{
  "num_hidden_layers": 9,
  "hidden_size": 256,
  "num_attention_heads": 2,
  "num_key_value_heads": 2,
  "head_dim": 128,
  "intermediate_size": 1024,
  "vocab_size": 4096,
  "hidden_act": "squared_relu",
  "norm": "rmsnorm",
  "norm_place": "pre",
  "norm_eps": 1e-05,
  "positions": "rope",
  "rope_theta": 10000.0,
  "rope_fraction": 1.0,
  "qk_norm": true,
  "attn_scale": 0.104,
  "bias": "none",
  "tie_word_embeddings": false,
  "parallel_block": false,
  "extras": ["capped logits"],
  "init": "trunc",
  "init_std_qkv": 0.0296,
  "init_std_o": 0.00699,
  "init_std_up": 0.0296,
  "init_std_down": 0.00349,
  "optimizer": "soap_variant",
  "learning_rate": 0.00538,
  "beta1": 0.95,
  "beta2": 0.95,
  "weight_decay": 0.12,
  "lr_head": 0.00779,
  "max_grad_norm": 0.5,
  "warmup_steps": 66,
  "schedule": "wsd",
  "decay_fraction": 1.0,
  "decay_shape": "linear",
  "final_lr_fraction": 0.0,
  "batch_tokens": 131072,
  "max_seq_len": 1024,
  "doc_mask": true,
  "train_tokens": 382100000,
  "max_steps": 2916,
  "dataset": "wikipedia_en"
}
Each number is 500 + 50 x the weight over its row's rms, rounded and kept within 0 to 999. Layers, rows and columns count from 0. Numbers have three digits each. The size before them is the row's rms in percent of the matrix's.

# layer 3 attention key, 256x256, rms 0.103, rows 52-106, columns 0-127
092:569443535365442504526476419523492575509518468482488486592429502456571467497506504507469541503584455613484485589447539426494460461595399480544507562339446416503553526506445466489529478459440502525556464574568499437433457428432532534517606588571453518552509552530460615459511575559461481491444471546566553600496478497497539625453466459500525402471497481576507484514462517481495492498476
099:495606498453447591536440511491480467440447472451448455512426468455492529447586462580508558447507536465513476462482507551541435597500480437368519532507517477515450544468596542561482483557483429490509478479540498536434548582486505495638490561506529430485533542480552531544433512509465524512516490538421609442504576494460391622520519475557412552549545469527509469441496490578469528507510
098:463496482527485420504475444430446514463564526552450468532482442530585455507438446519498480579540531513471511457514537521424546572557427599463392384531449490487480562452560550451419509435543578536487487571475450516458575657494503475499447509427421473454547577416519510444449428451491425516563513508394504473436434472495478491564479472531584498451452449563506497493477457563537499555460
098:522458485529418518460515488425580497519490479601563617431534482443511511563566519547518545406607510476457562527576509525424445498456485512470510523551426492475451424524383499466444447535475603551554508504561486502441492477503513446463487479555428666466498496434566567554528418445486516477597415497500473489490487486553415524541525570566511519443476412499575512537474363533587547504487
097:475455488537544499561556482481508458549538552480475491476462471531485563504483460585566508487480458462504486486538539434504535574455469610543464502592571462449467462556613509571486452410521566482491577472577425521342524540472525563449501491539466493492414536469502485517516503545514477473483527523348575481403522443544496480488459456547585507519508484522508478514499407498515519435529
091:589559563380497488553446497406431544406430488408536517616469542549457519488504522452450484518457468539409490448550482570496570462565457518563456441486552503502457546439487487434573480524466535513428457416493420456514622507556562440555502551547411476383503537485506503541446496413524504478535538483554559583531561526506534559609464554558577541487523547456502363590509472460523503499483
099:472531530414472481542491583551527457534487493540462404495525540500414389464538515534564562495490497480469487592542476490462530427616481523475570534460559538529554422463575446412567599480443537460569517457439466467519474448605505494500514551453586506504542529400570578514565511450549548571422460519548503430564457505416539539556473484501500498446568569493509552405541536534513540456527
108:505469540527529490442396514548551484417525539443563436451489536555473495475412504447366512556439464539561445488436584529555485510539420542488546517481476492471497527572442473613448496361408528561532478448484516461441529601436418509471592384501489450552404620508547535477558493468513536492502504500407424523446482554544406429489503556575492503464455469449531511450611560470578523535452
102:504536468482470475459482416394427449533459516588528581485551464561494465553503457442452489530441507492475590489445384463471492468516495446502496378498517541442451523432534582468513514488638599483444503460526492559465565498486593468401469536497525481526439481557477541534528461520595520526496598458471437479494417481489536450520611428428404466604505538539509512630542531457523557553472
088:498469426486410501441471567546368590480464509368542465496573487461559513429441491487467447504468526508493494538397529518501553423488468533556465505543598471512481486453492602610455504487509556522473517482500561546437430435490525485464493516452440525517490507602500379474491405525525414480567502497477568535428468580479404439481532540491430478459452536506439516583439493520535506526518
100:467513451462591570437536521496413495501487427546535528581563447489538460491469482549513516522569403448520531522462509461451494463472458457488519495514548531513513481501501469520502431551602512471419497572475491543540548425583493518481449493475550521434504478475533531388551500506534472424450605505515548487389546521496552491485564504466488568485509491573550412620504468514480453409512
102:490460505477569498510525483512576533546525531380514517427491509494500529459498519532480539507500467541580450520517405556519457515477510442488551466519421464483388486403459446538547618491507454482483412529501613503471582534430561519578538489479456468660509529464508465532510495569564562509488584509463545447486470560468490463480543498564457445540555418473448470573556422480544493500545
092:526480546606534483524550594494434551486593560507567445464542518468576476493562467532593532404464580466461487466439482369551520527469491431440492564589523531561451526557488525547505455526552535561469517521541535435451504519548555401476582548595456535476629570482532522490465556529443506453454471534503472465534458452516575591471479498509439507563536526478495508507482482552471513546492
100:559541543476589475472537483474498454496522566414375463519530505513594466554580505585517434469442579535582420482563498525498519553493499504491497604513443503464545446426482438423472469438520437433530487391490450575486401454414551502406575489511541535520535526493537507565484436479537569495468486511443479448524517533424503504505550534443459518519507532415501465528491386443531457519522
106:538537498566464505561523499608484486555525481529523437489598574548439518416491480448519520434559451509536497428412497432484489490558517378489429511543590570478489430483552551536495445515537442481531491540538465466413402511554497521664498558542519514523501467469514595526574460468502516482514589524581476501470528457535521441459480477430504413582504456527488484480473547568454570539558
101:482502424469502488474614475430479509526497404499470560515620493514483546480473511503389525486535537572521614481554590523505456487550482444549439388463445473486504533475499422473471521435472435512443535473470412563538437466451439539534535507476508497510499378522500527461545477447500506411573598437629522521465419415507550474539490416488614540499618560563415490563386433449509515652486
097:504530503376479468585503494509475511408529504485562490520509595517498425448555473478526527555491439456431463562478469493443466454396445590552520459599520475508507506571575550477468557517508470519537470551635404634464523468514624473543520574546462531490454556530588496370466473512568514428583543479436505570474510459546467486508468535448500492582451505442526452464502456510489414472548
101:616544536516583455376472489524528389471464601512389405518451512492459443538585513481559421505484523453513474537529458523512588529456566522493480555499564485474512439341472534496552519555453452391564401457516534501514540500480548367468502364455621572544503415537519514429458485456543567592491525438537486482502459494521609578503569568531537498491478507421500466385560541555511535531525
102:503518412470615563545472442462503413596551589496531508533510530457499467520515486518497451475458504472487576530461545486503508468469429494605596654441547499515504495496437518469513471439628545481481523450537398541487456521534483439347538556529410555443448524515485402428480454462528514387466498556457570528526477473518576507359458534462545555556441556494511460483553505593507483520466
107:475515591569514559551394505526486540536509552556555470460549601484551528519398533497543445519444556525481433604536507481582475455417472473460526503523465595535546485519480579504485524530434492416499471470544579500462482501452517485574459507430476469501506485476520492501488446455537610496515526564448560522482589480545453461398488451468523580481486549508515521504437468530491493527509
098:396453444550437565468482583515499504447535456444511469545563531536484575409462433541493471444430554578510420423446495466492461529505442527442429435512551495572515446431479495530436601534504524557541485588559500408522472515525429463527579479513479407553591511479498484452527515462490509411417441593526463648494585464591437491433475488563442499558433473496471561500562480542544529467503
103:507407507439543536516501508460569539547541514512551426454575534535446527436534502519527534467513489503475483493439521440480464475407483465471510418502425532522476513568527566544563555569465553543429488490484526519518370458487535391468446392503437485430491547521519551492493440508493476529513558430491548452514496583429504517575534469435469473540564603533478534532502536539519512458464
102:501479580518514570528597515466530462370488499483463607430443477564496476456442519528488534499459426507534501418490620497527617522560570547551515411501521518402537571493436494547508606472531554508456529543455483519484548473450461506472497387516494471523448410507451473471465478477376450458492581514562446516507472599580560443499554450508519460497525516474500373560503541527577469527496
111:407471481530539519442455507434542417556533474536422499517463534550534436507557554571520482588491523444471618327525514518486537497582418582465599527530496460504514521513440490437522387474516590573468475564401530524497445504543567543477384452441488460539494539451440426470474459538538502425504537544486540473537561392478462425533460477511540502563521470580468458526489468474548387491463
106:487515590575459512566480412441492528431483440456446584475449540506429467508431541530481497467454463498557511515439521507583579528489407570493488540453487506600477437462668458477527536585498513520537506474524584492516484477442570474389463502518559462505490399473477414463527501473464569579457486479526454464502526450527548466508408570443586451555459573384517423416554500450499498493427
100:556506493484457478534555414545488493524494490434473573476595507510583590462528572550422524484551495612510469447477470503510438458488497496511478548520464450612526432553441524585497526554512457571539578551402526540498502461678490435446464510460524590427462520499490490553530428485535520599605477469565435444532535446479523598539526518533562469566465571507546567488549493544467499421492
097:535481514584453493488508560485539473496447560477511565509538486589384514452516479527477423499498456466565469568515315539510524550520494489565417405484490439514485541469500523453520498545476562466538551542621515495465484472426477457491527385549461450506503427415545530480462524528471535529509482389541505529474417509464570510545533530470402475513503625532422522584487463558534488544465
108:510551477568531497395492508420571482510435490550491411515477570532544521534462582497441414532469488586393491402602474523470499594469580416463518468504412456582490501569595522481513502476546577460520472416424375532466471518423389527469483442521528558548512526546368555465517476465569420546513469434518491556544455481550580421474525505503424474469518422502472505553457512381524525543538
102:466544380476421477489509561605418441472558462528572485493484542439479543535527550414481529540441475548397504500472554577412494447446489473521549524527555449594543472484378497566542421534472439506631550508491488484473563571519426498481583558509560514564548475476473445528542588565478465484554485547523486533468508539522461544444454549453463551448523563528493636546538526489504463486534
103:534492513461419527505543446500505597543419538468463536502540455623428478459470488436603416481578495495438510533490593516453565486436554449565431390530525521448513495534596489410488636422483524577510578525524449572514572456525494462462526421483395458535476462575492481561543498603538469461527566467448487511538457556528470501477528504477535535560410483446472446552556517464540507529491
113:447451494450438429330447465508491489604508506577498517471544417503485547530486489516438468501458498478505492526482441471423511510504477466426604544572498495512514404442551469454457488457576543470513497501502495554423538523557471532386514490435462622510538522439560489577450467554543436440472533541381488489428542572469561536463487568526449545464514421477430442506497476456471522559475
101:570492386514443481430592441509521477554540488516544476524461460467451442487434561517542466468562579557558534442540592476434466509487560517511446478528486447521463546501622530448508547559556569522602496438465448503585466528459542483477515481465554509559424494457535467509564502502446487502557471499429571502543466491444609351529561589401521538465557501418499466571480468589487505521501
102:466538453573451574500432592543560560441581496446595511519518412445445516475466571518599541468467485528561479512518408482408513491500636527408547573431546532437510464550535495495522618491425543474522539498535533413577542540462499490625575537575430584532482488520572444544439434411501464541547429501448570547522510532453564471472482501518486486470460524460470558484479558493452431512505
103:494527530440489552477407444573416511485567485450515502438466467497550500566403503509476493470467482516534468407468475522522475500512483433536481509520467467399510412562456435545542533465458532522561491470603511428469495505398577453622539550498524498451521508500470455537501503506501472516468445461626459485501595511538427530444583495533415505496376431516468486490417540497556447571505
105:402536426566637533540562511518538496496473487495441427494551567493604444575488513517536574480484512429512543506540485541476489406450477537506519559536478444566633421527527489574452454489533412463527511521437491484537502533530470529403514484460511568498491599512502459522533614529549602532520552526350538468486589398545508505462401458558543542407577477576590478545542511453470467484493
100:395422540463427453484464414582533483562550586540457391437487427504461482507487439514471518513446498512603517516447535475504510520429440547529545570395463471497472474519528443543401504599458520484473520521570549559402476490499421533473471544451485549515395475570464523595490465500512450519458553595560552580442496449511540485456579440509459402547466527478505537429467525497611418533493
099:493548567426488526574508384506536514441538478486503524485526522487537496411485505469558508460453505476450391452558511523573476510483554440395484475488545438482555461524457444485458535468479497472418473390523545507469531449442431560504513461462570593522356449567491538474510486501467556583560515570462579542476586582452547383467524549445481521479498502514527484449509561497554510423528
102:457430541573537621479556535479500544518503494493540452516502478469500547540551530510560499549517507507517472444544499553569467525452595554521476501471529585444435467489599387525521520440440394506485561504440451488579501460443550521461585476553469485532573494540531473537598599448512465524553458482512562532640533493395448523443491571500533550488495563527559502440521576642477490429517
096:411499563428501503423494501437432565554464573519456462478409487611479533519472543458531518490537537498438502537478404492529527514447513501455493542401441462506532539537503556408431547529554467487510494438503498497532472491534450558431441460533524559423527537519472527465521391441576518425535507490574473533461545471505425483543509447512479460643531457481497493476441479493399597485464
101:609479531619532436486449466513582507490547518508463520407436531518529506569476466534469545497397522448530466628493554554465412472393447540535479489530490586466599556460343483531486492545463485569532469523500541525544488548387571459527571474498509517512538447453457445567429578532455545547499376521504499451480578491494448609511485465537477554502399509506560623494464436446476458545521
098:480502502492453568581529524584545600445422545463538505539489499442565435480501468501416422491452560505614444518547499540526441461491434515474605560501493434507480504470557499477440532579501485503522527538529516513518472513504455583508542601443418515593505545467544499580439526519500520487460507399555551408483516514516524540456526502467523580432476546494381525490495590550445616454611
094:520525504555500523481528494536530560556545459435442544478534487475450557465434662539430475490507485471520459484504434420485471556452459537463543503489414520607528477505502546512473499463488446538538532439497520439544493362448423552512503635487493535437521479421496465494488499461465391425487451586453522537487583443469395507573501446522451468501465493514518563532481514600449580500531
103:503514481566468450569448450443482490624512495531471489465460517386490504521540466492490467422541551486541602556535543487418489470512600506518453519515521625423482611562458454549534544585596489414541524540444400522485539535548516425426450453547554486547483448542510546557504462464500542509509454415402405513546439530533499520553516451477534529517416469572526420540474485479479581571523
099:476465579606549497512549464571352521535523345457405489466486520458496502478476495568420518456533525478462538556507446468524539549488444511529476446522513475488493519390399505532487538471568516496529463476451402509486520513494611410535381554504519372418530424489475492597520414537500592470481458443579448492426509522550468452473498440560437458527479453552560522525540484473529506492482
095:548567401518481515529477495532446516511476424521400424463523480478583530473546607494523369437437441434541471560524533523409461500395459453481506457502534445444481462561493437565463513480519528588509553577500554497399521503458436510406500576467522528453556485493524461477566565518595497493527449447395433444471442499489469554575509592506588495538459514445471507474475529558510557440491
099:504542456522539550449468472475455560509458498543450472493482513483447544511610472460431568533408468514439562519465418466430535475476523475476461455474467529458404451571489469537565439543535523542404473480411429419433393549493430505520452492470492465400442465498529516447462617412413562478518561494533540579458440385589514521545457515492512463380586489495554520511595501479402564538387
092:400542483451496572497523513446489568474423556442434421466426494466517495528612478462586526540503474526538489540538425543451494506383511566486497439410524492442521539546422509519515509445398490433521459564532443475491442570473406415606498527537518468538617550478460553555497482603533591562453507403534502544482423484534454542448489458423458474611528449482514532502539545515478443538509
100:543455512434573498524552464497508514466530418524546496553476485483496409501497474409558479550492548417462409546528531499401539511528526579567386508606498598609471576477458373503487487502477434529515565514530452456466477536514515484532524519540500580551547546506444456498475545546542452538519386508434529489488473495477565495593468552505538561583538477530481487473559553438456522464458
091:586479434527490525462414457599488502497436490460483444472575560588497423474544466516469491495591586557405437524553444513558490532438478509486511531480554447409504484586415509471630528546336482455615426517535458522471432571561496473514458541560509469476422573489558455446606461394460484495384560524548475517502487521448489450369581497509465606432444581486553477482559492517484422426520
100:509437459490413434528533463455488458453571532525414558497451518513420525469527490449482467543548496431588516573460480532461577550502449480524507453575583555463420480523515572528524471519458502435606522564424453517516498407412507596482471441409601424502455452498512537575515449384458391521490536542488426567531500455418486544437534473526475470576519433567509551467478522471612600497480
102:554484526471419487503439530473471517505556595537462570596477534487519506508513591444503523483517493493515503459477509537504542480500482571496493560532458471512416474469394504513598498561567516519463539471500548531603459484546499520509418510521378560565501437535514526604524479564399477377443421492593503569525514450470491462616514557529459492549546511545448522467577544551518471463460
100:463505499499496624652542501496496410477498576429495499513517516539454547501556609489570438478544488512394490433490443578523482518500537548516507652496552588432561549506549462532537462517534554473491579487567497482523537426565483544461432530542548484511475542542522494492483448522473445531604492523524450543589540475532453512479534508508493617570532554453501442481532494588492551517506
095:471518398563585524568538458463553482527458439586545527528572498510567546599554321492414395459496479417462508401433574607512499515525514502482412427518514524501504502455475555513537523427584507395493511559444580498471466560510527448523455492578543467551523561508565554540509530514401502480503465511452516471496409547528492434495481488502478319418505516558587483522487435567540533576440
098:539461475516481493495512498566463505559531491481461548380501559443479490420459483478377535527473526491429469471541494477489617413549504486520514490478466385459514465460467539472629546566411501494516472489647492435492474500553501636492477478522526461400494422385477456478510474471550404535487604456532421478469606364478428489514570484646473473451432470523508525593472362469522571499431
096:526592491461546477453519446475455544490490499426556507517461451479462485501498483503422497537480495416479458470531464444552446502486476469528477421519520498434535519529512606548428519516472551389530533544530489591582521504533454542499550492524465429587437457448433506554373601448483476525462578514558398550450449503480576537387489509528461505511517525487420527515471445485502514513476
# layer 3 attention query, 256x256, rms 0.108, rows 53-106, columns 0-127
104:492464489461449432526506477508563488589542539543561573436486454463483489414368553415588548532521528495463597502542515451484468550582484496489530542484475475474505628410557497404574576550513621558545493494531528531502549439561462555475443418474513491487509625495462484532495420567497470469420532450500466385488512511437498419414539509580468518546559412459532513432517456477501422507472
095:415425400497555531502539560447518511499480481562510532485557569474422500456437580381449486556555490452387522563550440479447456501458495503529417601497482516496583496540498446475503411391483552507513477499479479423410562499523599513497589524473459459517493561464534449537500613522519540496413468557412569403451456531523537458537468540472451490551519375511506484535571475450598476499479
099:499480554479497419574440458438393536561506380484593465470496535418476494473539461491518520601505532458451593541521467458439504503517421552504510486520563540556557498554510521610486434525501482491379456536548457471471520541507493520504465584445513503582540521472429447517479621576398487502347548499530567482442407551467568373607452446521523437486529482395536535447519536472468488520457
100:496419539513583471467580455470567463531530551533545528381503536414487473536397498524497520580577438495502571534400516511506480447446453500493425446514506493533576501633541547430596475520435512534453539417517478514497496482502421386569589527520534540472583427489512496539351478501503482502488456493426446526459458466406539494394585496461493474639501476476547565501547480400380497609429
092:521471528547620617539503532561466487498548650520496561539538487554481489535489445435517487460462551487456537536538482523535439426410552448431525515474587449519465459498499464502520469327496447488459536427507562521540487534488591582510383443506484517482423452466523507509509556508460513557437459448532493551402574476534412573544471471576483459485546444518518480453541480502487357444485
103:511549532525439470485536588572527615461543490436565489565419545485457459567545396539556438460457519518521508654482541544542526494464492474489476605426510473492506515514596491495473468498454461460548500546479483454514584472566492577535577506625539414497488460561557493555521436475457584409469525499487599523448565621512470533523535542469573528403541453467554443460483516476560481531600
098:551401502585534448450511546528432510542536546547525600489506455435575466531523394466454473468534472514556526482522520518506538500549506517551359541580483560483521526544515539535533524458581429478492582513547511522588510530506380545491449474441514558437536485508461520483491522533503503489464484510519540405505424522490490562550539464517411451456532483575518405460509470570596644517474
099:435469581493516545513458434525505535487416519506511440618504513522441510518562451534396471482617505449488491503540481553568395504505496539385436486532408519492557517545404438514531511408496398529484495583433423570491435557391440514481488564470546528527504476503475541485517533437488499536523613512439517536420546519450528553563490462517583595532503508487522484487537536487545542416478
092:475513547465528497457586542460474519502506414528510465514478416389460536529478477535496571395504464510513525411609549464480431500533427407476479503526540503472447507584548527418544509498505515521563508469475526528530465467484414571522616499610514530544417536445523558529488418575441425484520533471493489509565391487444456602539547536504462403585477507509500442515501498509489516439555
103:517523510415497496515598467459484471415417458525490372579496512470505471481569471525509473480584498565501532413498415562498517498485559553459436437495408517458424467548524583411538563449567404461539537549462511547518543437472505444467472467528473531400523513435536504483459541501492520534428556491512470561531421503518468473466552536468545435510535589493478516468408547554426590435526
094:619493475467441461484429444568424449465495544601496431469557457505506443561530506423539478525470482573543490468510529531344449545547514451535536482523433558476483513562611493452514442453385519548518475521612495589518472524465453560407504565566463527493525524397441607472498487538538445543513549447526476504475468446523536527521432546513450612604448484477541446531542404513516544460534
115:550488488486570540482472530465367502569514483411563413452524450487521516524464515432525507473533556494514503482470490532502511575400491462459588490480598468522537512374448625510479471441399532548456560564476487475469459476477490500541423513481489556355516527523548488509501508567612501501514561489518457491449583416457468550504566594577523534547513478569477513469554444522508453585445
108:466479477514540472497542461499459459439507431413510516544491412501442519588453502553428517544534522565429423445584525424487483551517485542565375474471419581521459490560519397498544486485523521449470477411506455484578497466505373483474466486555577490529378509535521491415520467480539424560544430540571424523579429494489495552442643514510503488473492490510401546483511534505494605425470
102:512484522491516459457476575475429542473498541440467487491459534515519477539498488426476580494469519376628505556506437558545476492424492528455516398443453467487521533456460517516511501495461391543496545540553481499523601540612463581524511519489467498550577496495442520446566519486494522451428493556473455549525480503547509482441567567569583475453505503515504372550571511540521501514479
106:544382558467504473526540517513504481490455556542536506490498397531498484464471507467552564458508498480534466512548540488552576451554561493402454427473517483522478554563467530501496463545563503486529436523502529513583598541480519527589524555437532404552552584473422478543515492450458509453417503561424457580499590469533560439513466515439496559475559515422579526548508521438463490465429
103:548425563509428422487448509538482528537582399519509558532524534452604456519497555519578448522487535543516478472498522503554520497524547466468478514555475558600565562532516561486532516480526578542435457463575550558509536505444466476562554525414493515509475374515480482596440550491478476480427518447541523479537553578496526513528485487520553491474489557515438567484521442522549379528535
110:415443532488471526480568462443464440553502442571503567620499419517540505534533520477384505521523521593479513567602478507475534495502526452553540565504466444486463448559435295476527457514513543452456556487498417516556433529542472476447483570520481539473447602570488516519535573433500504549531438452528427489490447512553622596520504552441440434525532492503437532470509487467486520485471
098:461601467491462469377610511390458503536527359476494497505469547472508553601432513525514514493495423518523510537492508484464517516557537466395445502429431569439559504523566522497420547535481504599416545481564598521572553460473631507521402482489540397489496440425474416464408485459487487562518540521489450542507454500480525498467484472582454413465514507462471479486501473554478415460497
092:500529455437471590502550520463377588471524458462506504531564641584469503496449425494559389449457548447509576591486490551453464509527440436438484576606511476540578481434490447606388533518465474528457520525473433489524561536577467549554484503499423512527519499428519494492490490516413528396480490540493528539471626485508486586538546524535457549520415443556400514556465462485556547456505
105:567551512457410526490425473507488524559512551494517475552488473455471523574628560479525617488454501549532573513489474515425427492515474543437489472526490536481520556524554501511509508448529430499488541587484498493404482403573456512415438472567605518441463455509517526464565512495396518513495563589549540548447459508641507570483602448460451434385516497433532551453540471574472548421526
099:453531495486507557516515483542540504430445491557482386583619487476511424554454377451498499508476549507477498539493574560526478474333435541476472480471514550545435559643409596552532491506446472427523500565432501399514478526472401479434502524601552536395480471507584460574558550453521598572405465455536458577518581499588504526495470496484551521595414583444518509443587522535591570425387
112:574506549455525543452457480562560449419469553470560467550530502539578469503508543473503516487444543592445485456529497463486469662559519519479545468556439551500443541504542447576516549501482497424557506462517489500491465515441524476517584521397575480432439539487544530508510516440482440461484443557503448456516511570544476582536647516507447551420482471509573566423501524507450540543569
104:531591465441469525553498467525413450384492505525556370522467556441512496540543528510407571458541413524427474483437553488435590467542486566526440484399514446395586489515429467516481444491462471521471481489543551528616524557463417493510502494479518473425407487456530527509451461417645494503545546570387364560454459510571477534518468497537416440493492504452489548449426479447495456584541
107:483464416443530496473559461489575568551539592665489501559529536529400490435569562514457460491487464460473617598463441431499602556463469513451486472474513478500520483404545528460453450603507464499546413482582489489518583478366402565573481486525490490449495437472473556542467461332440542538456604566510485529485470444564506488509614537572516424513492456492511507528578530499511476462519
102:473377557487501553514524495533444534438520493486539464419498542502428487451586597529488528504418508525491488614415471380506549607475548504473551453467494492440492494430528524424492489431510541510474459478526472484486447458470600415475468481448425497557502497470541536529555455472486503487540464384555524425500593565415509526463528567558399595521432505513499487542462522465471499567480
106:466509482529512504561539537475454402422402560533538448535493452469478460504490462546494564466427523535504462442512506512593427499523503431476490511590584522495502540577416464592500480448494470484510500513399461391556488485498558545423478576483444482437432541482491585469559483523469510557508444557594422538477403545459496591474493540550461470518405497426570472532519557546521572410475
100:611561480427496456554434455431443444490594468514502533465498518429537527474472536469465527436450504473536442492511530459532474571604547481531512446482579477515495541492573501569469421485465580563454487521539517533539446527520512509486456466383462566425559493464547471534549439562504417478536518438449421374478532566448511470557464425523517490513471575536461517458455469486347466491540
101:512538482551525537510539566449507542433543520478489466575509493465599534409531498505406539524547483487475585504449484505449546419521484563419478460473542592463500444497532545449520453502467444491444558526416481565558524476496474468500482480577508543467506386543461434515597408387456465542418583501539584588510499547553575411464481459459584465484525541515534492486459495473509539524424
119:507497479494530395470369449521524409565467560567512561517573459390536538574426496473552510471476500594538487489559526526466547453498506431492432493429439490534511522559501537460451541575447539476559503503569555432483445474448392538467520501503517486551399457474462476460410564460524514541439460512477519545462499474469510552513475567438500421434509492502536456476416489463494657521449
106:444481497563477437528481433449469479500463495512471527419466486498555585561440416531440447587511516518475577537526475556532464550492502491494505463500456555515429500379554460485487459514541508517433468589557513487531479480550477533524448432514422486423477497552500540517482475615524561562563548523492539549536523513525496478533445474588508568451455436524511498502477483440522479450553
099:537503492489591432512543462484622471511504522579568523495572498503455492465522493548486541504499474563445559571490486536478498458436519475514547451579492481541484456469516466422437550550543482534516403565522445503500593555482453586493521507492441540507470526497503542567623505453491568499486604520504482473489476421495558630574545471411493507463522498544448486490404496452464504462573
101:582461597456509462528515558587555438405557542493518469530499524543485496418423468487469625502532538588569475506548528492564433531586562543514572491451571485378484391478550455449384530389532560515478399527466448467428381488432528589497484543584521597495517544568472505527494537538458435393520530498564519377480540537506491547468563588564537400447491474394443494527507553461478521555528
103:478525449456473445508551540534462535535546412504428520545502427564500470485538580521490548558589419423522613463430512485465446493528545571470525453533564599526483460499520575479460455474488526478462505438528497582526570451470494454590555427494549579537500422461431565535533444497527426540519460586410480518379479493526574394470456425494546480602516497507446411448577485563556451488494
102:518441448506605489423438489501521498584517439530472591507539480430570432517511493354551433548545508471486577487479579483510506430480489466492574555530598568575513382484546441445565494513480491465508482532491509514484565451527485441550470496457508539474431523562431564489479500514515627616560419477495560474544554418474511571453480527434578459549471419512467471575444517476512457547457
101:532430552456530448499402531514449496507533489485547597431552533412506459603516530468622536550501528547477558419502579456480532459449549550575534436477511476567393572476509515496499450510559504506395472601426480526513468495580403450548455479578519576525627492446551526552471577537513501579450473468540495490567472388559487443517413467429495488546560590459563503524497523461495478472450
101:479477501458511596488421496488495577450508560406499484531473547486430484456462451607472550419540501501439459446424454579545415507558531490524426490404433504443505378490503587468574460473523453530516482575584552507557516502562513494597517529425476466515524558494590590468619467549534591497570464520546506450413449604463446490462509540541538413436468619439465529542503469534508549505514
098:484513510466458519559529566488539496488419545434477439519516571491510546464487434452540584399425499468511490518474389498414520531520471550503476499499571439539574459444440513437478499429514417467490446483494492477492461468509485421433526567532449600482574498500496493501589467518510462424499577507537474437529464528419355478521481456508574494529473562516543459461443537509531463371537
102:522552447432431488485508604539460482498479497514491499468458493537451570514478438511547473439478501464564466496480460483433471655515573559509478513504545431412435455367489450547501500452470428553577479537490483496596579440467485473519496522559532491531530602534585535414447420555450430483600520529487582581503523535537454375510476592457510500527415538605458436506383478513505553499601
108:495417435513521502468454468371547576625576388549501550569488486526553473520532583511522549568416518513537419495527455403476560486476539578447556449552516519426491472501472496488502448477480563463482544480489460524472525404504522468530392405506487470556453431512364536514448567553453535511526503357500535485492484495501470502548437416429512462517484451512485456523519559409412446491423
096:542472584437462478473569520490508536480534525472478474485568546456526408408480557531494520482525524483479443478466465559567440518506471423387529543531543472416554502524510540325426517560474523560456506616439504473445415480472600591474626473507558521507491429440431456579487459502491471384524514417476498445551577561526515474487510558604445493598546553458487604485440516514476442553422
103:497599491428504501545471482387441471487510566553483504584511468524445488516506427484510496460461511570459571529431532440492586533544406430487456487541543501477507417463449496476453580557534540524515459500508514411453482541511465550462563595597465466517519505559566472432512535543503572561572561535459407522546533480505516426312510542432494455521535476555600404480463579528377450446589
102:506482426458619390480480485464453483481477422485555444490568524527408418529429496475526433518458500497516428480600486520529545496541513445524479484559501588642429462500437457527463499482440439502512538467466418535564542496464485507543506512451563522483440469485509554349539530483571565506534519475596583525521492434431429491538499508563508546433435476549521456498460459575506582472546
098:435546481490527376511577472478435583600396451495523572536457417425450422582410585475526515495380563454455480458514514474441582475558524420500514467533535538456488410576533446493497421466526513594443500465506455598479478460522457498577442518464573493549519642542527454547521573529488433515565455479526508539483534471522503477434574549513468480471424488510498499562501523484439511490409
093:507486419501431490479507531315525429487509460513552455516503508513477526461499432460475504557474475457414504486521495559593545476489514505515483450523474508464447542559489401508454398455414595578490485510459460526459596582499433520576486503466549460569389546495515559499570519509466543549416535506509557539595415476558437505508553520516593379471551487526466474461414434444506519459521
097:441559417495496440598579454546490478520511497515583497519490536530468445499489441514526541501551525515498511459451574417504519514570507396472406563473559475475540535448524514425475489488435519533498496486545481510486486469506511436495471554480388467503464565598458455489561449509444535524489504490513487583472561486438492517507522451433457491505557504508449547519371552511492562567527
091:438494507506529446429469505559535564497443471554533533458559490550614461461415501487593486486420520503564521408535413466426534498553469448496518400604423400485429519476544547522427500429502434489481486475530461547604502510500435547502512523472448485428508511479470461465508493477483422495517515518635566458437569533579534508568448426574386510555491451530419576505475516498484508461461
105:531461413521405583548471504465455521524484548461492495490558475487580531443561475547544545559475433482451571483487541593544455506511546530500467480538576515470496498518466515565460556386536526545547519541414568461465582524569522568417482455502581522603433431440487568519552428523517581507599520482521442487574477492590551584452454497439453445447499458483569523491530401429521487482529
097:520545501527560434572573456551428569479523474546543527398526487468510507507417442511611554414537600413590436521517525497474565478552454497480519399568571514495454469430548492495399519480502490488441417495461595420502597490471541552545450537453542452449540539474439568500427489598553519467521573463458424409476571494474531558475572466472470456455578447430397562465548427538446464557545
098:546464550519500546454415500444598548451474467523501392521451556521555471400440496511517490443540455419561494474545378511556494584399471519491443405501473525564482491551555529481508478539426396491516480521473568425487484482473503479405551521476571506444520485480469583418546525540543497499512514456396457444551477485540437492541502554555523590493496569547489634498512553493530614462547
094:565464537485470523465507524469456576536520546511467463432437533456463540495470606522516598491487492497514453413433446452440442508500555432525517466405496444458485631506599456471481443489485490530442434516479424475497491468409568493611440452562484544490521441481433495444511517471502436476449448415423474447479481585481512561534574529487422545496476581441514518537413482520517504491580
088:536503491451620415381464445333550430629490525539457518535519479479435482469554528562415410451501467453455593490626568450477449547535510482522542534444487479522465539505454488467458538591435490485515614551537500521509520471485473596526521553479505540520469499565532517431556578497452502526520585527495456530443520510457469503484457473505548445438426490515486463490530432492440501506547
098:504467504542502462408523518514429469509501558465517488594557456568543460539445529527574505583535494525470370504454537517549520509535380463554513385512478466533440473573563483445507538515464456528568550435487499544520514501476522494517577549527482582502535536462477470523508504490442506583456425563531579575489435494578670428491562419470530401524486461495444556547574512462518532461463
095:487561533455514461564489517393497476551510525475494529494483345500516411494542544487425575523556555581544583545470430464491510555499553516442472558475515480458564524489516456519543491535557602419376573428491553469441504511483570498480508558544548563548497514464434442491554528538471547536509499568445462539429472526536575520494486531474441540473594571576454441392568471449458486450528
094:477454472484506475526322394448521417518523434547520472429486426494442546585377504489570427533513512490423460449580429545510518538582546497504511491464546539509457612471457473576481453546501430547592416573486460505458515547569507463516484561526531557515553500517466488469605485517541471473536469427469499525477519486466552475473511492551434370597495505600524462522523533476457458505480